{"num_hidden_layers": 8, "hidden_size": 512, "num_attention_heads": 8, "num_key_value_heads": 4, "head_dim": 64, "intermediate_size": 1344, "vocab_size": 8890, "hidden_act": "swiglu", "norm": "rmsnorm", "norm_place": "pre", "norm_eps": 1e-05, "positions": "rope", "rope_theta": 10000.0, "rope_fraction": 1.0, "qk_norm": true, "attn_scale": 0.125, "bias": "none", "tie_word_embeddings": false, "parallel_block": false, "init": "normal", "init_std_qkv": 0.0294, "init_std_o": 0.0365, "init_std_up": 0.0421, "init_std_down": 0.0421, "optimizer": "adam_hyperball", "learning_rate": 0.0086, "beta1": 0.9, "weight_decay": 0.0, "lr_head": 0.00606, "warmup_steps": 174, "schedule": "wsd", "decay_fraction": 1.0, "decay_shape": "linear", "final_lr_fraction": 0.0, "batch_tokens": 131072, "max_seq_len": 1024, "doc_mask": false, "train_tokens": 1045000000, "max_steps": 7973, "dataset": "wikipedia_en"}
Each number is 50 + 15 x the weight over its row's rms, rounded and kept within 0 to 99. Layers, rows and columns count from 0. The size before them is the row's rms in percent of the matrix's.

# v: layer 3 attention value, 256x512, rms 0.0294, rows 170-186, columns 192-255
# o: layer 3 attention output (transposed), 512x512, rms 0.0364, rows 298-313,362-377, columns 192-255
v170 083:68 57 65 35 72 51 59 41 32 72 70 63 47 55 33 68 49 36 62 58 38 45 47 45 83 51 54 70 49 69 60 40 45 56 56 66 55 75 60 51 43 23 59 49 48 46 61 61 42 31 76 66 63 41 53 60 49 33 55 39 59 51 50 65
o298 080:36 59 65 41 40 50 25 78 52 34 56 71 67 50 41 34 60 70 43 43 58 39 68 43 51 82 68 66 41 60 29 84 41 45 15 41 53 54 50 45 42 62 15 41 66 51 58 60 45 72 48 47 38 68 28 43 37 68 71 37 36 50 44 59
o362 086:61 70 72 21 66 60 59 32 49 37 36 58 30 37 56 36 66 67 37 46 43 40 50 44 50 53 67 28 64 54 56 60 76 27 38 40 49 51 60 73 48 38 06 34 50 58 63 31 49 44 44 37 43 76 31 73 31 63 83 48 55 52 45 64
v171 100:53 33 56 41 55 63 60 52 62 35 47 52 39 45 64 62 40 44 54 53 60 52 61 38 72 44 49 38 52 68 12 43 76 47 44 53 48 28 59 51 35 46 32 37 60 40 31 55 45 48 25 57 53 38 37 64 62 52 34 60 38 50 47 28
o299 104:50 59 81 35 38 39 21 47 76 41 40 59 29 37 46 28 54 42 45 41 65 78 69 53 59 44 60 28 36 34 60 57 68 23 29 79 57 59 23 41 41 40 53 57 65 77 64 32 37 56 50 42 48 64 89 16 46 51 63 55 50 32 52 46
o363 088:49 46 63 43 12 41 41 53 40 53 37 73 28 35 57 40 21 52 72 44 77 56 53 55 65 47 42 20 62 53 33 20 75 62 11 28 40 37 58 20 70 47 36 54 70 59 37 24 52 28 24 49 28 39 69 65 64 77 36 66 49 45 51 12
v172 099:47 26 34 83 25 53 50 38 63 44 33 61 43 23 30 39 45 75 45 49 59 36 47 42 30 60 68 64 30 39 63 69 52 55 38 46 48 53 47 46 17 74 12 43 55 52 31 40 79 42 47 30 34 48 40 35 87 72 36 62 41 83 38 50
o300 098:43 56 46 34 68 36 55 25 31 78 23 01 51 66 74 63 34 44 47 37 51 49 50 54 65 28 49 73 49 57 47 70 60 44 55 45 48 47 65 42 65 35 71 52 67 45 35 53 42 47 42 44 61 53 86 68 44 50 54 53 28 25 40 51
o364 096:72 59 49 99 65 63 50 41 38 67 37 08 63 61 56 72 50 51 34 64 82 34 43 58 54 40 42 34 42 33 59 55 71 56 49 56 36 68 65 45 56 54 67 55 68 61 57 77 48 75 46 62 45 57 25 61 56 45 52 73 38 38 36 35
v173 107:55 50 43 52 06 53 61 30 74 54 54 27 49 76 56 22 45 80 44 49 59 63 44 33 64 44 24 38 85 41 47 43 41 50 40 75 53 36 54 52 94 38 54 36 35 55 30 43 58 43 74 41 42 42 64 09 38 34 50 82 42 41 65 60
o301 104:53 33 56 79 83 36 74 40 44 72 54 80 38 61 40 79 56 43 36 52 69 75 61 49 74 43 57 92 52 60 55 58 46 36 33 36 45 26 54 45 25 60 58 52 38 64 34 53 58 55 44 66 65 46 60 74 49 54 49 24 50 53 39 31
o365 099:43 67 66 59 57 74 54 45 60 43 44 91 51 67 44 55 27 38 22 63 44 57 54 38 39 30 48 40 73 30 52 48 60 51 57 47 47 44 64 29 71 43 31 62 59 58 62 56 59 35 55 51 53 39 65 70 68 68 85 58 31 27 24 62
v174 098:30 60 47 27 39 55 46 59 06 47 37 72 64 29 46 38 54 64 31 42 33 49 30 31 34 36 45 26 47 60 75 55 43 34 40 62 47 63 51 40 74 26 48 57 53 79 75 24 48 47 49 47 54 63 57 51 41 36 62 51 57 47 43 58
o302 102:48 37 53 52 60 54 56 49 64 52 57 33 37 60 71 83 69 54 56 74 38 74 67 64 58 58 62 82 14 67 49 42 55 51 57 37 39 47 50 51 74 53 57 37 34 22 29 80 41 55 53 28 47 41 20 48 46 59 59 37 75 75 42 41
o366 086:52 46 60 15 56 64 38 66 58 58 54 16 62 50 63 59 67 50 41 41 26 49 59 35 23 68 40 61 37 55 71 54 30 44 61 49 35 49 40 58 48 58 70 52 60 06 51 48 60 49 69 39 68 28 33 37 52 54 67 38 53 58 48 87
v175 100:45 34 29 42 57 57 30 83 52 78 33 50 48 37 45 60 62 30 65 87 33 59 70 42 66 65 37 27 71 48 46 45 60 52 50 40 53 48 35 39 71 57 38 30 45 54 52 60 50 62 62 38 62 70 57 60 77 58 56 42 52 63 85 42
o303 092:53 45 48 75 14 66 50 35 47 17 51 48 42 61 69 37 58 43 40 42 60 48 42 41 61 42 45 19 47 42 62 30 59 59 25 64 38 73 65 62 29 24 89 50 58 59 57 42 50 39 32 62 58 50 27 59 43 43 43 44 48 78 34 37
o367 102:40 44 47 27 35 47 59 32 76 57 73 23 20 76 57 44 77 51 44 82 63 61 44 11 53 43 35 37 54 32 68 29 48 44 58 55 12 34 76 65 64 28 57 60 26 40 39 55 54 39 51 67 64 42 54 44 31 43 58 52 59 62 48 54
v176 091:53 78 90 58 58 68 43 19 26 69 49 29 51 60 34 53 53 55 38 33 53 42 53 42 59 62 52 73 41 47 52 62 36 48 47 51 23 69 38 26 48 45 52 53 38 48 66 43 49 38 58 78 49 51 60 32 62 72 69 46 44 47 40 53
o304 098:32 50 18 46 23 49 32 60 37 35 60 32 93 70 40 59 37 43 34 41 47 26 34 72 15 37 52 60 65 78 52 24 45 49 57 53 31 49 37 41 42 58 36 47 39 36 57 06 40 71 73 49 40 35 24 47 42 45 52 64 47 32 44 76
o368 087:60 70 63 59 40 99 48 43 36 37 65 43 31 52 14 57 77 30 23 53 46 54 41 60 76 40 32 55 59 48 63 46 71 52 57 53 43 41 48 43 58 47 61 72 40 57 61 32 34 46 33 82 61 57 34 37 70 43 41 32 65 36 63 56
v177 103:63 29 63 60 45 42 41 25 46 64 69 50 66 39 42 66 42 73 62 46 34 44 24 58 19 47 52 53 49 59 59 69 44 45 44 66 71 75 28 20 63 55 51 54 38 25 37 38 55 44 41 32 37 44 46 43 48 57 25 18 58 74 52 48
o305 103:71 41 44 28 41 62 50 52 61 57 37 13 58 61 66 37 64 58 41 46 55 43 83 64 36 51 68 57 35 58 54 41 55 61 44 43 40 85 40 69 48 32 44 58 35 58 67 28 32 41 53 65 61 67 70 51 45 56 47 52 51 53 53 58
o369 095:62 47 67 47 28 62 53 47 61 37 30 20 38 42 51 59 63 55 70 60 43 62 69 34 46 67 78 30 82 46 59 36 40 76 51 35 66 39 73 45 74 40 59 76 33 39 54 53 53 56 37 51 46 47 51 28 50 35 44 29 35 51 63 64
v178 106:04 07 33 51 36 56 35 62 46 33 57 47 44 50 55 60 54 68 37 35 50 42 34 56 50 44 44 50 48 58 36 58 47 47 50 25 65 29 53 61 39 35 85 54 52 41 47 45 52 71 49 81 56 52 21 34 52 35 67 52 49 21 44 50
o306 108:61 48 62 62 44 54 45 46 43 38 39 42 49 34 82 59 64 57 27 48 36 26 57 40 66 51 31 56 37 56 60 46 57 26 64 39 40 44 59 51 46 49 47 54 60 69 33 55 65 44 50 35 79 62 39 53 47 38 36 40 66 65 33 67
o370 102:55 27 51 48 17 31 54 70 38 56 50 22 73 46 61 54 18 48 72 56 41 51 27 63 34 53 37 66 57 55 49 25 36 77 53 50 88 32 40 56 32 51 59 35 70 31 54 58 60 57 61 45 44 61 44 37 54 30 17 42 35 58 45 29
v179 100:35 46 40 43 43 28 38 37 64 54 55 69 57 08 30 68 27 59 72 47 24 52 77 56 31 55 46 61 08 61 50 69 38 28 52 20 35 72 59 41 32 50 38 53 54 38 49 43 38 59 30 33 36 78 38 35 51 71 71 34 59 53 49 52
o307 101:30 38 20 36 33 57 35 30 39 54 39 30 46 78 79 41 26 42 75 59 53 46 15 64 56 24 65 62 53 66 72 41 76 53 76 29 43 44 38 60 52 50 58 52 38 44 43 64 71 34 57 66 29 47 41 61 45 55 53 79 44 44 46 33
o371 096:57 53 45 66 33 42 68 26 61 44 50 28 35 56 55 38 45 27 57 86 68 59 22 54 66 46 45 43 35 70 47 24 60 52 73 36 48 50 80 49 57 36 69 67 51 43 39 90 57 49 43 45 42 58 37 35 33 50 36 66 63 64 64 37
v180 108:65 62 42 51 54 67 54 32 40 69 47 56 38 51 61 62 37 32 46 28 55 38 39 48 82 48 27 56 32 48 49 72 58 58 61 33 44 63 53 64 58 37 40 38 70 57 45 44 63 60 56 47 62 36 66 48 66 44 40 57 42 79 45 70
o308 110:52 79 41 34 36 37 39 54 56 30 40 50 41 57 64 14 29 78 48 27 72 48 31 53 53 27 76 75 43 75 27 54 52 44 71 61 32 42 61 55 68 60 31 36 65 34 50 31 46 58 54 41 46 75 62 56 52 33 58 59 44 41 60 73
o372 103:74 69 55 53 66 63 49 56 34 35 39 47 47 34 36 46 61 49 32 44 47 46 39 78 48 52 54 68 14 56 36 54 87 48 46 47 20 39 83 39 56 54 29 42 52 42 72 36 39 57 35 41 49 46 25 60 55 39 94 55 76 86 46 32
v181 098:48 35 68 63 50 35 69 59 15 62 70 56 32 71 48 75 60 34 55 32 46 62 42 72 74 41 48 74 59 41 70 33 32 59 79 65 28 53 47 57 83 72 41 29 35 51 55 67 31 49 67 61 52 53 32 70 73 40 50 50 54 48 65 65
o309 112:33 49 51 63 29 66 18 68 43 32 52 75 58 64 29 36 57 53 28 21 69 34 52 44 43 61 47 55 63 51 40 67 40 47 50 54 65 56 36 37 51 57 37 47 50 44 57 19 52 47 57 63 60 62 52 43 33 34 46 38 36 47 64 65
o373 087:47 40 49 50 43 50 23 51 47 36 45 45 60 58 41 48 76 50 14 32 69 67 58 65 54 32 42 72 49 43 45 54 50 44 50 56 35 70 63 40 50 41 48 57 18 73 59 03 32 59 39 75 53 73 42 51 67 47 44 48 52 50 58 39
v182 093:47 50 64 19 45 56 37 31 49 70 73 23 67 47 75 43 62 55 25 27 57 60 54 31 50 55 60 64 43 48 37 54 56 76 52 24 50 48 59 49 25 34 41 50 48 40 62 40 59 32 56 47 48 29 58 58 50 60 38 67 42 45 04 64
o310 089:66 64 36 55 34 50 38 51 27 51 61 70 72 29 35 49 48 49 48 16 68 37 50 79 51 37 50 32 66 25 66 51 39 57 39 76 58 47 39 47 53 54 38 56 56 60 64 00 25 51 46 68 48 35 65 62 38 24 48 66 26 29 54 38
o374 086:55 62 49 64 29 59 42 45 51 59 46 97 31 36 41 43 43 55 42 51 56 32 64 56 73 48 40 39 65 30 52 45 57 76 35 57 31 43 62 30 47 40 45 57 70 71 59 46 37 28 12 62 48 36 54 77 39 23 54 61 23 37 51 08
v183 101:38 68 65 59 52 49 71 17 74 48 27 55 59 88 58 51 36 35 70 54 48 57 47 81 43 35 53 18 60 35 64 36 31 44 44 38 58 54 50 60 48 45 43 47 70 46 61 43 74 46 74 74 51 55 60 01 43 61 58 45 47 58 95 49
o311 098:56 67 31 82 42 43 62 53 56 22 49 70 67 68 16 62 57 72 35 51 43 53 30 53 44 87 61 63 53 60 36 46 63 55 43 58 27 50 62 37 34 63 43 20 44 54 44 48 49 64 75 43 32 70 53 52 56 57 56 51 26 41 39 53
o375 099:36 64 61 87 93 58 50 52 72 33 61 54 68 53 36 41 52 39 46 43 47 54 36 40 51 67 67 32 50 27 52 46 37 47 71 56 50 46 38 81 53 64 56 24 26 61 65 35 51 75 88 56 49 53 57 32 38 76 62 46 54 48 43 69
v184 108:64 21 48 50 18 30 50 34 47 55 45 27 46 46 31 59 59 21 57 82 50 42 45 47 49 42 66 36 29 42 81 33 33 39 30 30 45 47 86 68 38 22 41 35 56 32 42 43 62 60 53 75 66 49 54 57 46 76 69 34 68 34 57 82
o312 113:38 65 44 51 47 34 53 47 65 46 44 81 38 29 55 20 38 55 56 47 16 64 57 41 56 69 38 48 41 50 44 54 73 36 52 57 26 42 27 37 51 66 48 49 89 60 32 80 49 48 53 46 39 74 53 42 49 37 50 62 35 72 39 57
o376 094:42 52 33 67 59 55 40 41 42 35 25 64 57 79 69 35 58 24 39 66 27 51 53 38 33 31 56 35 37 54 56 75 75 19 51 47 33 51 28 66 23 62 50 26 54 33 37 53 50 56 52 70 68 84 52 69 43 50 43 54 58 37 77 78
v185 099:59 42 53 10 43 61 45 93 63 51 73 49 34 46 24 35 70 31 25 58 58 37 55 37 64 51 20 59 44 46 52 65 70 89 77 38 75 28 85 32 54 32 47 45 41 55 46 42 42 77 37 72 45 51 37 75 48 69 38 73 37 41 14 59
o313 098:42 48 63 60 81 54 56 49 60 60 36 56 42 25 48 49 54 26 33 42 46 64 27 28 78 32 25 42 56 06 56 72 33 31 40 40 69 46 64 44 60 62 41 66 50 43 58 27 57 43 54 49 76 44 62 49 61 48 59 45 61 56 54 64
o377 086:52 34 07 67 73 46 63 38 35 53 26 53 46 46 63 43 46 68 22 57 23 40 34 44 51 37 59 49 59 57 52 84 49 18 52 72 43 51 80 45 32 50 30 54 49 55 31 58 39 44 45 57 62 77 42 86 55 34 61 38 44 46 37 40
v186 108:66 50 57 73 47 69 21 29 69 59 43 57 56 42 58 34 60 62 68 34 52 51 42 51 58 58 41 58 47 55 57 59 59 44 55 47 72 49 48 26 48 52 76 71 48 75 61 34 63 60 36 50 80 72 48 63 49 45 55 74 39 46 40 40